Weights of a small GPT-style language model, trained from scratch on English Wikipedia.
Size: 9 layers, width 224, 4 heads of 64.
Architecture: LayerNorm before each block, tied embeddings.
Training: a variant of Adam for these matrices, 227M tokens, 13862 steps.
Each number is 500 + 40 x the weight over its row's rms, rounded and kept within 0 to 999. Layers, rows and columns count from 0. Numbers have three digits each. The size before them is the row's rms in percent of the matrix's.

# layer 2 MLP gate, 768x224, rms 0.118, rows 488-731, columns 112-167
112:515525566461481557503488556508477415529474576481481472433536498455503506502528559507533498492502406490438551490532509443539503477461468540421489505537552513456495504513
109:513432525517464499499498442527511518498463510520494472508580446502528486460546482438502467507513497538517500494477555537439527494608494466502527529513496569526515407522
096:535509474489486510516488499485552567454513539520494472554527485497467537482559498493526458467481436492520532490503440480453466431548458501480489444535494502507481444497
108:565519568424536507500486551483468447439468487392432502537539424527494519485548462529468481447457458453473443518529411483451529559535406485523429535466517432463475490502
098:497463490544500510542455496530536476473527476539517552528472560525499548428459650519527537530482480524449527519507463506588416551497500524476495539505496477455521480511
089:515507506533505525536530529504523499487443557512468498527486581504470439546504573519524472497481474512478490564542467457518433536529468542458544520441479470478508518503
100:502407508528485412516501504472470472413508479449559487444542506564508493485484505463489516549494510533511510510535575528489550518598523499470511547491575489458515484539
107:491488587543474504507545544524479478488536519458441507452477543521570491485541549521573551435453453470439490479466497478637498582519467473474471528516431519500509489474
114:435498428465454530498566555557515463492445544453514435532483531492528412507471535512436534494479483491518536505497425502471525535547438484487500553539540491475435474549
092:498480503533480447471558556567555466548539512575474502494492518519535508499544520485619480550511440521486492594476526469477471521500461537626470503446476445521528533419
076:400464523460531485558514594426513513495429470465505512517541496474485463588523474514520459553517502485562475472455574499509463604493504516518545516426503476517445433479
107:453437464430529565483502571497524427474503571504462479481471466462545481516490538417493512496470423513494457515573437516522467496487504428534530517526545455442433514521
096:478423466509459487490448544437560473521520563508500487455500526491557533448452525512537477584508409496605528464472568487566496523543490431490447513527482489537483488529
091:496449483475557527523483584506490526451466518486468536449482505480460561479488515521469478539459451483548503540500567498474476511507516514497519509515532471447535491491
096:428451477460514481460553501514452572448418486425558433496543491549465448490508548518449461490495443504541527450470535525443500441495429481548501497584476532522451498476
095:487429474469483476532528462462537562500562451549483503467492554529528541496523504565577470574489515609529497485489542553534502478431475556505496508489487581543550465480
103:503525542519432498497468409478584520537487455520572479510503479425479595463577552497480436578536575506456509518502460536566436439511505523511502423473549491480523528443
109:466521433467431504524476473504497510600466563537487515480549577543508481461498553553512516444431462443508555517495513394601465487533544502436544451603526443518487516504
102:462519569590534523502486586489504541492504528509502509523476521523526460587489537581532528493541503498460457546430464437399505546524523569487512519464468494531520515576
098:551493486459538527527462492478463491539485553532427531484481527482546446429478473465477449473452512465564506562450424442556407475515507493404555392512522443554430446558
090:441484538553431529463521539507578549451493538546455462475549465469557527433448511566542423468488540468594464528561489498571519563516565507509525447506448559489492490500
098:486522471518466479515521557546516489512456459470430513501514522493439409435511516534454475454507434473511497505543441507533490496447506514487497455526572473498519491477
082:537498447470444480498472546571529455566550456537524513494485513470540467495477500480494522529519516500521501503476509547516509460465432484454510526520521587428446504552
093:519472450469561508515492470550475525461522511454504516568487521521446471468491479469451500511559465450510437480509468543500441564472407506450476496530492489508430477515
119:508533511544454513515538477527606517470523460540450478568526507553559501462554410525487492419484443513487462510494477538508467493430475519536497478453521476495488516515
098:546515518554498518485518572510505425516529619476476517488456499466505462538501545433445513515519520508527525536484449434491497499462494507439589415447425521585522430551
102:557519432453507544520485505503507473495477423540494526553532537530522450485484512484515485445508488424535548554487452447591436512518430499420452496556550455476550512498
088:564494539559487544502490491466576466430534483565472459435495503467523463542470505517605436557515465526515482481518474519499531506469512471511465510482517554538438489461
111:472394547420479469540530507437525559437529478519558473469488465490529472518520522562546466534537469517543472450512481458584496526527488471537503490469425444499490500481
111:477461455460481534519528513460545474523422544523500485542496493535557517463506512589437524539502443491442484530510476549440486572540461480527486528554527493442406490535
102:534471555514550560559523599527498483522496467484444493450485558509523519524556500517525501418412421411438506522440509466501551448519491457474466489540407441526497475469
099:505492558420529541518467476460484642404424480503548494495511485496464430496476483490497488537502446566536550434511489511503513463514490550472438549551583520496524482578
108:529485546495434498542511446543470551529536522508584531508484604544502500532539507518538478506597521501580499504475493528581428542452427586469474527486524498554481454439
098:505550407494521440558439547518525523516519491516524459551579467535542599472520433553526502541503527506532519487472578543541481498501525538443419521534509486504514488497
105:547525511543417480533538557489515487543431520474432449511462541506544550508560559537474440458517473430476531501505513457497492528575488535477454426506540471477429481509
093:410532428489522521508596526576549506520542489533495446569515511554543504486493444539484496444472518452501454455523482552490484412531544471469434438579513527523415502524
105:546492554576520499505516506515529562412406480540485525486488438451460451471459560492494478489620487497607555447529439523547488491505514534480479537534640601505439530562
094:468478534520569516515522593482458512441442501545452518515498571508531509500524506543501506502498513504494451436538506488551497574521462507519541548487519486570549484514
111:519561498514498439426459510578550396536551520549499486467537446448533542476561488454534493505504572523443506571495449400563480453437499499512515453467526509497507510466
091:583403586528437512529514521507586499422491501492538523509480481488504533569571493508526504534529473475444523521560478479499529574576447549515519515495586506459515478534
104:515449548525472540532502504415497472514521561533445474490511539510479536514524546439470516481469519472433472475449515570514453533486552525461565542470439517431581494527
096:465480516420586547491488554514499516503493494541457453482550430484480462479560413478485521497520496495514492569530474461548445476500389503402479488465537493501477520557
094:534425499490499515544450502478517441525469537477517487459489483552507491550573514468505579497453509510430451476535542500567493481397462495488537539473524490496470478547
098:510508512522508507485452533506578497506496471544417530581473494527551589543501475469528487495498539472521436508510481480570483474468477503518495513514419406523491541439
120:523425518547516556459536440465532567428508578427531565479513471476475451531465531533428471515450410457553460489470474507484559527462460516491583567513492558512505505570
112:554523506552444469523449473462491519572511462485565533430470531487495579567516483514565463563527562519444567549493477435520446509472462536568495525474542520465498509464
104:514564470475467472572603512553540438465531481443474475485570536532444540477471464538542456468530503507510566438462556553456464469485511540422454541581482575525489462488
106:517469454500496425534497542472541461528446445540514520396486509537530553475488473494518453497444495502433491555524522565551462456583482508463496480566499519500559461438
091:486520505607463496467449524528529504492550516523513527509523433396506503458522371488455533517505497409490449481471484521570423424499514486504496519513531590500504511564
103:497387516517434485483481535502463529496516416503479483437534517487525504426506504503450498429486526505460501502452556533542424504509512476439467541533539459527555467527
095:485528464503405457441555518465429495463424447499557533559489504560472495515568495559437532493447450477490486479477581533476563609521473527474495541556539479467496474540
110:538490560507474569529499490483483541527429532529443557456532432431476417488513566490474516505474417494467486492551537529514498537505479422489539481546609497507493479503
096:455430517444487472556487554474453409504426531542459523479459498524539517471476485571568523545471552451489534506563548411501525519504565501428566505467500492487451500565
104:454495513512476434445491561508466528557516477519484440510522534607566523495548535511526477514473516493543544552494554520508517487523479450509482508500423516478570458419
103:594531523506547558481554481473506501487468430442441515491547510489549518464445538496514440470511456538459512445477462494501488576487580408510531501527431536479494514437
099:521543568511519574493523528514494531473469506457475475517593492436530536468530508500578475493552512553458576515540464429562479550504485440512467495541452509501467504433
094:503481481503508450495518478524491567451510514500500521436479521483508457501481496536443469425467477486555494460562542436480503503502459453483511441465489467592472453570
070:503483508562504534528493513506496473445445476537490495542536560434445510511544508539449488556524442520464472430463521507503487458503452480560531493530502574588448484516
081:576455554431518427536494475550470433476497539552493485489555484404431524483513518540515537498505469488502515449486522583581522464526538516509533492596533477460406528534
094:471463518516539488530455498457516553534485520459477565502503511514470473537402496497541461476466449466581463482493422548494553588507504461559565498561538480515461514508
101:558525588407476525542508522559570469484485525443448525495512493510511548505495465530564475471543509464481516423489433507551439553493472509457485439570466521473419480484
107:568548491572478540500435434533540580431548483560415502456554417450491494470489509478467451470516527520511532483494448433532481458511474459481421422506580554528525508495
101:482462502568490455479533499457514513565477445477532465470485464441466435474501430526465510432516566484514537477537560457563555496437494571478536511590508528524552520469
099:467474540514449531472498545498537452534456484490544489468512453478464500461475500448519495565403437444492491476489513521459550516532456413469580502610519603453445495490
121:434507526524513571527559481448549557477452523549474494559534556542469500515481520464552467491550520495454531502520530526522476477465479517517524529532525564493516501530
098:509514490461482557475515441543474453447472474531480442456523485481461509494545475490521532462561507439562481466462518507490550446509555431467508516473470522514488483512
087:475476533446516561526439430475477504483460446500483489523511455516518458512498440514505527466578522498575434471500452549504491417539462510415487515589508507515504504600
093:517530514494495474461442525450536522558468470550525504457445509514521512483496492470489511608513493545433579465508530515531527505450539470499454480529494552537524468529
105:462521535448449460545560436542479525504501515524554505519553546444442440427553560565502482464484449545490407487509545588526500486478550487411544523485459498579523460511
087:554509464450434497514495501515527567568505483531525476465550513533536486447484493493526527510573515442461579454510523516514447468484546491509445535492487519547566496481
106:504482482534424492595525478499483571495470549496484512532528518512500494452561484506479493452458428502439557476448576542587538411496547468473468524535475460542545498520
097:546466454553469456484459470559478470483453471498482542501502551539523538460541609464451505511462538484525535577534489447563460501558524545498478534520480441488486517506
104:543457501525511505513504597511497453499487531492496486464498555530536515521543576560473522459509482485499503552468512478524426513525461532497516541507395444502555391445
098:478492466403486440591484409526551512517552474548490510491537523494404524481402444537483473513479524449578539491483571600501498413516530529458552494536498487537501495483
108:477547497468516540488444565477503446486443499474481517512475475561574501516484522465468404470482431502517498431469489480517490500566522523521495387581479444471476493528
100:517567561487442501524486458506573504559489458477473542458556581495448559529391533487570433519514558508508534468475502491541463470493493482442502479550526608490457500553
105:520513426482478475557427470606474468510447479544558497485555492477488470516540518538524512489527479454491506490551474500486459378446506456510573453674459542529456483481
112:602498480532468531533473468561551463550574425581507577499491526494534584523493527457577489534527535470406530567502481514570410458413503513473485486478552541470536517481
091:503484503532533427535468506554458490522526411517474569494494567531449544495490547546502503523512577527491595475465568508562500481512554478470509512622471455511555520428
097:480509478559492484519488437576451472500473546488569479524565542463465542518563568488459538499530538501428487450483532497503477561538520511503547499471438502478569494479
099:559484524461509513551480514469512482502514528481440517474497525429448499483518456548534454486454435443459538483492445518588499571461484533413556391477606483473519502515
093:557441444541466492495534469460547523466577511541510497478506601525477484574495497467446521461519475505504543544473535460528483428516481577490536504513514518552487515591
109:536465472506472446575532513502505505491518474503532516540486512494540532572543555552486498499491508424528398449562476560426543462555479479544500494499427492556483473475
104:463559467462539510478532500516545539552516497477447509549502509523487436463497563580446429466454499487507439465500477472533527505490510553499472506517462471518518475467
106:450492539499540496503540524467520439470494534438538545496533465511492535546513476477499517528533551523510449443437524558486542535480538565520482551500442452534511327540
109:512521526537468519573478546533495479549525513533442537520563520445485574511565521526563510492453456361453504497516494563555487508457540405476552454554482576502423493542
115:522506483473473559518519479468553518478476519545437413453507486503513494508483504441517497413459403453480524488546459520544482520516530450469499462540498510467443520563
091:524429538485561541586507505429541532450444565460446552539579521482546525539472546515534441498481565466506510468508551445553415553465468502475524489467471502553461440503
108:539434544479595482527573573441503465505494529485411523473481503591496509526450483549459517488484373534526480514479509535532540599523442548477484475451461483473507463492
089:501593476515428530459443457583507482522550485445458502469567545459558492460547460447433477527484595449500508521502477455523472467499482471520512494476515540504507481480
087:448471441574575464534527536531497437414457456467449552523506460489504457513525464505419485450457553492516449518504527490456525498539412512452457544595515437518490515500
121:501498529484537482521510545507496447414447464526478546426522455543510506587471486458514476454494480471478433469541508452502546547481424528503547427576526441499479503493
095:487462434507489430524460449476541516494500399502460514497492496515556492523493506463511428521486502528574478480501500477512588469499443445482464493532516435564514487416
102:513489564522555526490535519472547447477481503470451509527535452472457484459532537481473489498495509523514515528610419422513573554558456471462521536487497498478477517517
105:511450420462434556458589400473572598447509498448556469560489457444487472553556553492499465530508436486476475468538479553444477496499528483546492554476493565476455495507
098:523521510505452458558529421476476534514484480503582554583489574553440436503481498562493429478512537484516485427506508499456485490451552577469506495499509521481515458508
099:461448502528530442557541484460520503498545399421504585519450516574488486531444466501497464475440529492549434459487470602504582480466483426471547514485461555477479463535
098:506514498540453534504539491517538567541491481509502451483527514478443582431414513486484465527499514437519445526508520536525453502486454523555467480476529496521493522479
095:485453534479538547550481521462533544525447540524436454452566506464491483456533563539506480531534480507516533456486578528554461580451409526484469474516450458531480454508
106:505489498480411492468486503522526477500427506487447474502509495451546511544507549438476551414495460556477491462575507499598544509430548511485486468515549494531440508508
092:571513483501532483502475557482493538526515442444555564431477455542496459558491530462492513588435481496474457434416488573394552494555481469520485547503502554549519474400
101:489506530594467477462508491512467508429508525407516474553622528521504520517463485567436489471475538487546480443517516441519522506491464506419532527461416509589445442566
101:421472461506538453533537476452497453493486514437545456518484446502496560476491587499513575494488518454498494534509433540483521531574503499427533547497454498434493475600
088:474487463524527438537469530427508495460496530518516545472419537491493521520541493512510482512396477507536372486438517588450461601556575467540571561432530499496467481513
106:528554510515437488563481526499450475497497480581554499444473456547430483461507499499449507553465512495514581547453554643474474457503535567409475498502530543495566496521
105:482493522516495539550491538519451487498523505531416559493524534464506504564485515499449502432479476456477480478499472426579416570472547540477496500412487440449533497526
105:533419474500517460498484540492426488510576497532436468469534537495626536484508516519514455526520433392505475601540540401508513534485401495465503508524479433493495519512
089:536452497488451538471469543483485515515473420537488518474560437454504417485501516500473513465531442528566545530435538466484543552537431527439413523589520579540512503568
113:486426528466532568553542555471526526476421526497457486497544521467496542525521479474469489495523449462477498517506489516526435562487449521523493444499431526484542494501
096:504521491527481518511483471507469472409533519470436495491565486442505526503472497541465538435420548498483547483507512488497513520527481570401506541555574522455460427537
099:499493538481535464557477483521564530495494503491510462490431521513402475489459553568503507488472499470516514443488473469528472436556541476453563520554477535484524505459
113:482550507538414561497483373527474441465522557517531505551596492479521538484489508554470501443487482489461516425600485531436462539517571504494521502511479512476472517590
096:461455481553497495474459542463526460580525517541468562515448482522474590486548529478497507562476520512505384494534532500465575472573539470551500507450469456517537472449
086:533519512495497527548531549473552424422481537451495427547540539446482525590463530462559458539436531559453476517543500449498516426504449556470537487495505457473491489547
108:476499486512434557487495528488557471475459451487519495403479514498534569577481451525605486518514451486559491559589501518539516449548501513502505461528528507536483488513
095:535490443623463518530489378468500569501501468451495491511536524471499492529478612475451547412527451492472493484515450524527536578548460552453486534587527543510523473488
100:568439461477554489461522535474567552455534488464514506445483479488530490457512571480521521489493405535500538540510459520573432422493523452449481416494464500530537447565
093:530487469473469506478495473466485441482553511486484480508538461514577496505498532442491478518496512447484434482472545554472492513562423460427522457564438456513423408551
104:517528468450461461523540500586466466478436476482513425466530573525514477519501501497554461426545501533483557467494562465469528538469522515411504474499524531540531440498
105:552541486505538493523464464526490376486486445465524572518479491505498465537571509512496479554469413555530566518516467548439522571607550495472441545519569458499467488508
078:516479451466493493512484502459517502477548485508464474553522521491520504455425486521543553517504435493468547468380443505540539518471601456435541564469416553494534497511
102:516497471486478453542504485526502499505478493486428471387456480435493515493502478513512460565512442448435505535538515472589507517488527470512438533508560503527458516517
097:437493520503455534425527474504469519437467518546511463429439527442475517494521538507483513561521471544509513526464507525514516508517536417472474542529510492515547512541
109:430516536455501540495586528515482472520454549468489444518510562516485441527573547446575485448469506511384515500567546489519488560488497512432582533495477493496513510492
109:475470464489498550482548525521507501478461520536441441462498436486527498522509476497509461503437391460466479503584537543460510503498496465519552481520534546468512491534
117:545498484451485548485502546495532466531480589549446505378527464457503556489467560486498455526422467477496534564482537530543499534433514476478481433519478510503532436505
085:496481515499454531502540384522523531516472491568430457522511467531570522482485560481530528485558403566464497500482481480516485536501512565507482430453493540520503530512
099:504469535486508483508530540514480534459497482558538559496521407458470467449479537513395546467500522483537502414487440516542519469498453468511531501581521537498529521550
100:507488564500530482540467562481545542547475513507517572433445501525471467486491592472542485602485466569574501516423479577544543510515503527521475516571521526547516480479
077:473450499543494543480536487485460500519527496525423487544497456448476419500481593518497517498515418415406416441518461483538466459499476483537631498515533451545499459556
096:488522582471516553526541483515503549528446543550439501534480505521482495561479465530566456531507404445489506442541512482505499516493551503501526536568533486547450514575
102:493477525516495499534492479514444537530449507501514526568502532510442501513540541478522511516511509537548542521441531554499488529531382515408475508533501501505563425431
104:518424525548488429488566500490462503408490464473458481551574465488492459562520469551539491515464540576464488448500549437515557499452502551453513522476445489532574511424
087:492480467529458454491497449513528544569564432494544511545569419426549500445549467406433471541581559514479550507490487419427513530517478466582553492552475569501518516444
091:476511511518537497553512511528459505520396475469522471428448584542550424477541565553553513472496439452489491502476450541475462472523570523513462527550520580523418488568
104:515444531468565521485519499466521558453533506566512359537558523398446489508535476546462521510532471469564521507404517463472465436460493505467548539539505498536578498440
093:507506540557515511500457509471606446457443491466540532475486511430465513551449563546552464477442444455505508439540510525584567478494574532464575495601470517561421447511
100:509541531447489451518473516480447468499511497471519486492559489456467471574559473570421553509513518522442613499487554515591521559474464503434469533535530491454530442502
121:561416443540505466555490574500494474511574487482528476492458569577570439561516528523503487436469528471564459526454539486575454483488490491487567519461417406493513444499
094:509480542437485443528467489507484473555537495481519504451436519464526566479539529495523485573489534443401476470521481487496556489509452475546523528461506542494542504438
089:438442501486420473509494465437524546448532518481533487526452530550509514512458484464501419569540480445496455441549502490445499477530527573477536501459527605441557514581
093:493479488496513403539530504500532455537475512520458542520431546518537529451451501620511456522568555493612454474463475490534511588465587481484507472501455474498459497461
111:522416500501512529494522463465497466487470550492475540457504522528519483547461526508448492493481434498473535473614540525494520564527504431514546507492508519471429509572
104:427455483428551472533501484512488477545549531532488495489475489502507497502461570510434498551460440475493520501546494439494563518464557456455490527562446528504484493545
106:582534572469472643549522553493542489552523597580427432493494490492463543531565518428554509488510412462484487546516466499509485507521499480589471498435489548510560522470
099:549498469495513487513476510472521448437519520446567449538570562439469550574479507547487468441543540515481535433480530504471558486448525463472520562507472494553528475480
092:516485489453561517460497526501539450474494505528503519524494592458493549499481465486516510563541497454431444454541443538494488464498478481501475506492524541522440535506
099:506498428586501534446521479491601556498555462536516503453448522476500483458426495553466458400406532437548518495567466488538478472481485502503492465489575512556508543488
107:589519446566387520446437432550451577538518503502461523493468552495532510472480507472465449499549527493496499534509483467491396463519477481596516484493588500492460545471
092:534498518502552528525507432517525546533454492459534566554466525486466445486451591537476514582509452525477470473461481508460504463447473530518539550558522532546482512459
110:487442523467472505523462517428484519547504476557489536480501482473457467475501490487473496502516527483476504529593539485454529477504534391473575519482476502438528539504
093:483501487521518550446458554556546457495503601496486468447519559441530541458510501438549511534533540530585500582424486496480484488509552473511461542475408582545560486558
092:529472504478443549477554568485531479524503513417463517516436525450559474505408503444534528552515512442555511520577447448547488540545419501485552512502514529465478482525
105:475489462489437525532576463558512516480464536519444521478514538458464463480550649538501452464503500439515552460532518513539520508539510530481515534561485498562448508494
121:510516423479438478518505454486545518468519493488422508510528474512495530511494471511502498524416554438474483467523588548481518423511540526508529494480505494496523473495
103:458459494559453515549512468441436528506534524545517580517533524462517510465497603430451436465542568474503516476512504541502476508486495455500567524520493506474437493452
114:523558504581420493524496591442442453490521513486465496469503509505549490517517520563488455463456463496526521539534477504589429460519531555393531540454471471480468433513
087:486423471508459472478446502478499538506503487512464547438445477495595506519417559512514437512556481470509584410494506477544571480555493513442547505648469504463538548520
095:498435464497489490422550492469557499500424519417540480457512446518454494516442444488428487450475521408478562446546557483462525496513557486523540513535526564438525495579
106:459506530502482451560509538503465556518478520419475490509448501467450460520549554482562450499535465461489502501469483532545531518484466541465520537530394481515481470531
099:527500515558407564523477564515491550516540487513555509426515550438520500532501584485563485509595504473442531502552462507562445466483487504513491480520556571504456454505
097:487503485583494622497453548431529468497512483490530533480605549543548554421470535444492496464515533532493565552505497553483412546458501507473418535525538531516492479537
088:604488503458431499512508575459464493423496561495537494557558535450500500475483466519454464560507515465487464548556478484449488534531484450467486514493443503482488523533
095:587501447467513522500476516477549509495476548455478508529525572486508568509428487492563436514525524495493501492558521506552421490581463529442424509535522531461535516524
104:451470452417506443589538451504460487490511520481520474454460486478492410506536566551480535553483513421485464526438536559468504465544406492479513497488418495554464502474
106:517500515537403545451465513423531534560541515513487568420446445472531570420373516489500428552497546458485455517536476494536490558453511511473472414497497570467438496482
090:475523512521520527505411507505450554440537520417468553538571469439568498539518531547463485491515426542557463496474447478535391597573481507530520522523507462523505469391
092:472460469438511542483429496481457510490453517598527518469505464456496480483483514483473487497531438515524487487437484523474491464523510468467549515543443518491403493464
115:476437505500566514534510440496519523500486444507500563436539447503434502546536548473488446448419473510516450503531534515555538503512478447477487445540463486454496506467
105:460530503464504437525477482496436509575501542573440533520494468506469467484474559511476487527475418463496490426490560553546502451494485536452515503512485476509491498550
105:483517513504562515459538473521470458497472527523505532507508527530517516528488451372457603352549462451425506443531533505511486582405556499502520500466466529462500460539
099:480426455401502470562553478522536513476528466457532416403526485465449529552522526592520515572460429439496520533547535523500459473550398554448504541561512483457461508456
107:504441507460485581490501539470469561475379562496421543527462480433555511497541511530419500523466423514532455465557429524491488468540446520549505499525475453534420427487
109:490454545557513576485498546466519451550494563529523466510543545479476521438495558455533499534601500478504533540524438452512451541538511486420525487576495593478449528538
093:489526524448569584589453526433470492531509478536497555513496471493440550518467477447469503548514531566477488536493585527432441460502495497484425514525517493529572522569
108:578457500506443513492532593492472501561495434524431519474508550533554517485494555535510502508479442434536557510452501486574466455454486513476502458512497545464392498533
115:497519484493577521528452575442542500459511522567374509514496550520545526499483483544529482446491495487509466540459457550612490555480471491503479460529444469516451480454
089:465406501475477486519416521491468488481506529500473555523514465461482534538532537539533510551512427584477499441485495483517464594472513535505536532452516542500444465465
089:558520472565473440484500531494512485489473480552511539530516549556500481507495477509494490529452586594531543589550526454534489514515504472546455471466496456496479469480
110:470446486545471589524530431444530540522546498542520535552455542469492502493444490449478469514468477487477434419549483516492449470448578580567509521455507564542516500525
099:455497531568434477528452424512554578477559500502594497543530522493458573503519490566509496561537589577528491499397523502501445481551509490472476516471507516496597492523
097:516540527472487552502513547526503495524494452497511496518480539512578528461573509490512485575532484556440571504557474464458456491506524556511410534475539530534425513507
098:510525465430453460529495534586439488532475493462493478569496537511504454539561562497436494476509456478490535562471472399483507459497396500516525465529527425478553488499
106:546446511475484543494476433477541559439548443566457537521468508460440510494514493551509489534445437536488433503485484527457554515460487466600475540454481506575526500486
115:538401454470506507513510447496512462543418467480489513472534495503452502485517492487458463542480393496560514480506564577465546485510471457466559469551522589486452462479
102:576507483524475509493442515426468532584577500434499491468526512491544532513509555544484500520553452578483505509443498499533471478464515450461514484442426503548587503454
116:562419464489518506524575550427499454536488529498414506460507557519571466516460528448568444477445421517543462539561494547521422506506519473485565473484436530475424485494
108:545530508487515531465561535461556520519540452525518485463494565551550516547509494595561471573537513530432490487484444433508473576447532536492539525459470500535533480512
095:488496550550466495450499539453543515525540445533582549458557506493484428495494534473472444526498534530540507443418531502546521460468506579510503451519512518574566506514
083:443429549433554540553523567479540563532498506509458531460529486496507491493492505498548431512466479492500533470439524540548382516520456492467449465506439496520430469499
097:520448559557411562543562427488541481478455463445497467574530445465464428457519575505453516470492452484491501472538473425528517377520538458419528521544523520462470529580
094:435436536525552458565443518445492485541532461496497578519483453444452464498506545550446538484407454433523478481414482506590471497499497483516562557499527454425436444469
105:546492475509453465507460583496433521486475484449524469483483509533508497548513540495487496503471428432513576441539573499493535532569520431483520524589532482485459471465
089:480536499510475621533512532546524463450440539461539441563535513515517495544558521459544529488477507471477483491544467450482481516454451491433483482472481535510497472601
082:461530551563394517454468460544465505545532453509572522516540502465484462525505498471519524563543514504507491496437477412487516518553535551538482509505510521512529504549
116:473452430525546505483477505521512478517421460521495510439520512481500463519600536487462515445482491424541432616452452511547556500524440457479477553495530447478499444468
078:510450519564537439535522476463568525414502472469500541507512470412456486500450521508511488506528441464490554434472461459483479600514430550471527510484530566500488527559
087:442497550494512539446530491491550605536425552536425543439492466487503463471419576515530483425552484497493569456560517525528511481461500525469536461508536471512610477500
077:433502506501459540548507475474497553464503524499549429501598580524528552487581451525474487559518470549494492465459518540521433527526466545552435537467501521544520467486
089:494540553494479493449481551512490487565562524412457467588558467492518572473512478551478479548453496457484545486525488436502513499496423474417524518484487538451489523575
095:531492535453398493554524544533507474526540495506499508415500507495502545531518507551554498532465416486504541478524526443504481516586504527457568512515595584428503493524
103:574505472521508511529449481471526502474474454581403516505569484569538474458489485491457487464541435492483498493454473459525523503509472454455429449476475500536443460521
103:509470450495418523459491479483509531481463554537457514497471499438482571471511523479527485539477513491444443460501505473501485524506548449539500541509529538476539483522
093:510407580469426482518527408478537565558486562498500506510494554454445559491495524521502483561485598501581491477545539518525494477579555476446538534497445604508567523512
099:429369447478461437485480468477558531563523485475488425450462532485498535468437525476472469524505472435524527505480523503484458444454571475513574520569564532462481510542
108:545375485522558546476522545447524557433416480457448529499488509533521452510388438497470389443538484505602471437521504520487504538521533434544515464526519491542447490510
094:522473512497460509480580478576480521470491519573542552432476482449473471487547563445453528477537499445575450526445415490558492497594455516468510537499495492493482515444
102:530449500488520477489505554495485460559554568512466424502494468389525475420597475543450470487490396559565486554501503434556503523536467456507526511525459542553469484457
095:534453505487486496504539488493474527475537441373515453509552553460502448502567506511468477467537445453516527493445504463539528505545446496430502519559564436528443527422
099:423481487373549447487578505510489393520489477493422446476522429508502480496593528527446528509419533470460410500571505501458546530478460502477573497496458499483491459506
095:536417536490465459550429524494520404470504523462512487506500431434433503575506483435414531558496504463539469470435510602461544496509539537448518500520564528494471510527
106:525499540507524496536544448490529470469389506434542452533562517427423535528615516483460475558459470510466482494446571482533516460483488514485521441506517549492488480501
092:541476434524431551524510498440549483477518555455491483515575509506552532552463483474558449534471450481509473503484478461487438559504504560408525389505474544489491484603
115:534440484523546509469474558492530496508521471557453488435471601517551506495459574495465459457456478527556508588458516536625523516445452532471524525525465494530559510395
096:450507509473469471507514475509518412526452553508475462487518456498564502511546505453521536469486431435421496451479527484522536506445567482472527440493484495461464538524
110:474573542449475547533499511539464496524478513567465503461523473499477469481513536551613503523450452477465511532475563520575470473438504464425494474636477500518504504491
108:480465523497595557497491557379483500478514578467497519511506575541498449545477483507544491512539452498529431472453448496511471610511460569481495546519428545495503481543
106:529416525520399478490556498469502544515514515509459440516564490523513562496484492444452507487438532486489517469487536608533442502517448473492592526471517528483541468466
097:565523475544543589481417505501526471453551491555530453539562517423466538499517532536398511457411543522549527504506518459457460506430522478543492509532565558495521502513
103:528516523424465492522496516442503507475526575527499518494494543515566537506546533498547447516502430544507515512503456516587448465492507509487455447502515462553495422489
103:476502510468539479532493539450450446465563450475453537501432492535455525540553544512555505462475520550611468548536474512515549466545482490462505530462442485511594407509
106:526521472457499485556459471474482409465528476479481517452531486463559466512519494477522517534535452513490464543420583508511505509524507568428466546441432499473488490463
102:507497526463475494506541496463504528493475540476481489481512439468520520498460567484502532470558459517460523489470459543530471501492506499444584540500461501415507517481
100:465484528568514450543495404470596523528526480470473447512555507495456565488559523562478489510452474501502545527444445488547509564549480462493493530526492512426495544475
115:526531559569460532488482552540555568473475540486466512512532475453520534478462546431585479520458510474465522547539462470546416489514454453507516435516535537566527515528
111:448491498514422518504517495500546493480474567437530400450548527473526523555548502483518503495500524486506535555512552487431529464481489501459501525531458450519475500471
110:447429523485455470494499508480524548517553447500498467518540512486584497478492574509493485482550483510541482504467493525601455479487467522506487499502436484494517465488
101:462450542505490536484460518530500435537516522563507492524456540500560475507479573480472532483466482449469543507544414438512480512515460512483487522576495461467502447555
111:502457493581469528509483508500478487466469419475469535523495475501513478510565468401555493483505467559493474462572503490482538542563469449507467535513529413557478491447
108:540448486547509510505499453529487516501516469518458541484516521502476357469538533449459486437496475501524515512421492448553516573570509501484511445488513466550432503548
101:536517496460497458448578463545514536425535506436558441465552442496446451493549419436445532513463501473492533446450466502461560465531526513571486547462483506558520481538
113:508523472449487494496516575550460500501512500485551515505513507521467455479463451447468560460508590530536500486465533496490528466493555479490480570466535522575540473433
105:424511415526414468456540549510483546570551476514477497444480517496500498429507496479480496490411532505479509543513556474524474472553503482523596471458491539537511488521
096:452491453470499479470465519569508501511536545493572516516464431474482503417514476568477461533504555512606503422540496517471569490465512440550517490536485576535496442537
103:467547509516457479516529499532489464442497494456512480527501456547487489531601499562535497493526487579500456449532477352455535518517493501537521461506498499434522494433
097:474418460469543458475500556459501439509471466514444474490490536540535518453514447555527480527393516550575518563452516495481538518479467472488550538564520496512563488490
095:520358464504500506569526496408504457510551468488550520505470515478472503534524475514459471546431566481538460518496553532482486489559533480491479521463582460517524488509
108:474445478590395467487426506542507469469503483593526536515470514452584557478502547491471513467523504526526455504556488554560440548512448557396539538542508526513493490520
101:473517498487546476504487491482549436461461588490465457551471512474440571438431525487483487557448551471582451495525488541484525535469573478516569529492587547495529509524
110:511544551491490446561508536503485514418614501464444552480511445498509468538533450568467501442485484452480451490532477448521493513475502548539536536469467466502492450489
098:539385483489484459463511450456483533512500452534525469528491532552448495415493498487437530491530573462486569501516512525471467483483422474506522519516489488527481485500
099:533479523534513525495505470471459435426472451497456490489523492498577502523540459433492478474513471546510515534511514567453519551487574507421478530537557532523517518510
100:550526515507480543520498417476483499468505507523504526455534493479442508456482476529457498569549505519507457502406500611566451464458524558486508507555480513526497441500
104:482488473459522522537504498519524531512498411457508540527503522503474477486464525478495401568527527593445497487485488454464488468586498483511486417557440465497510499447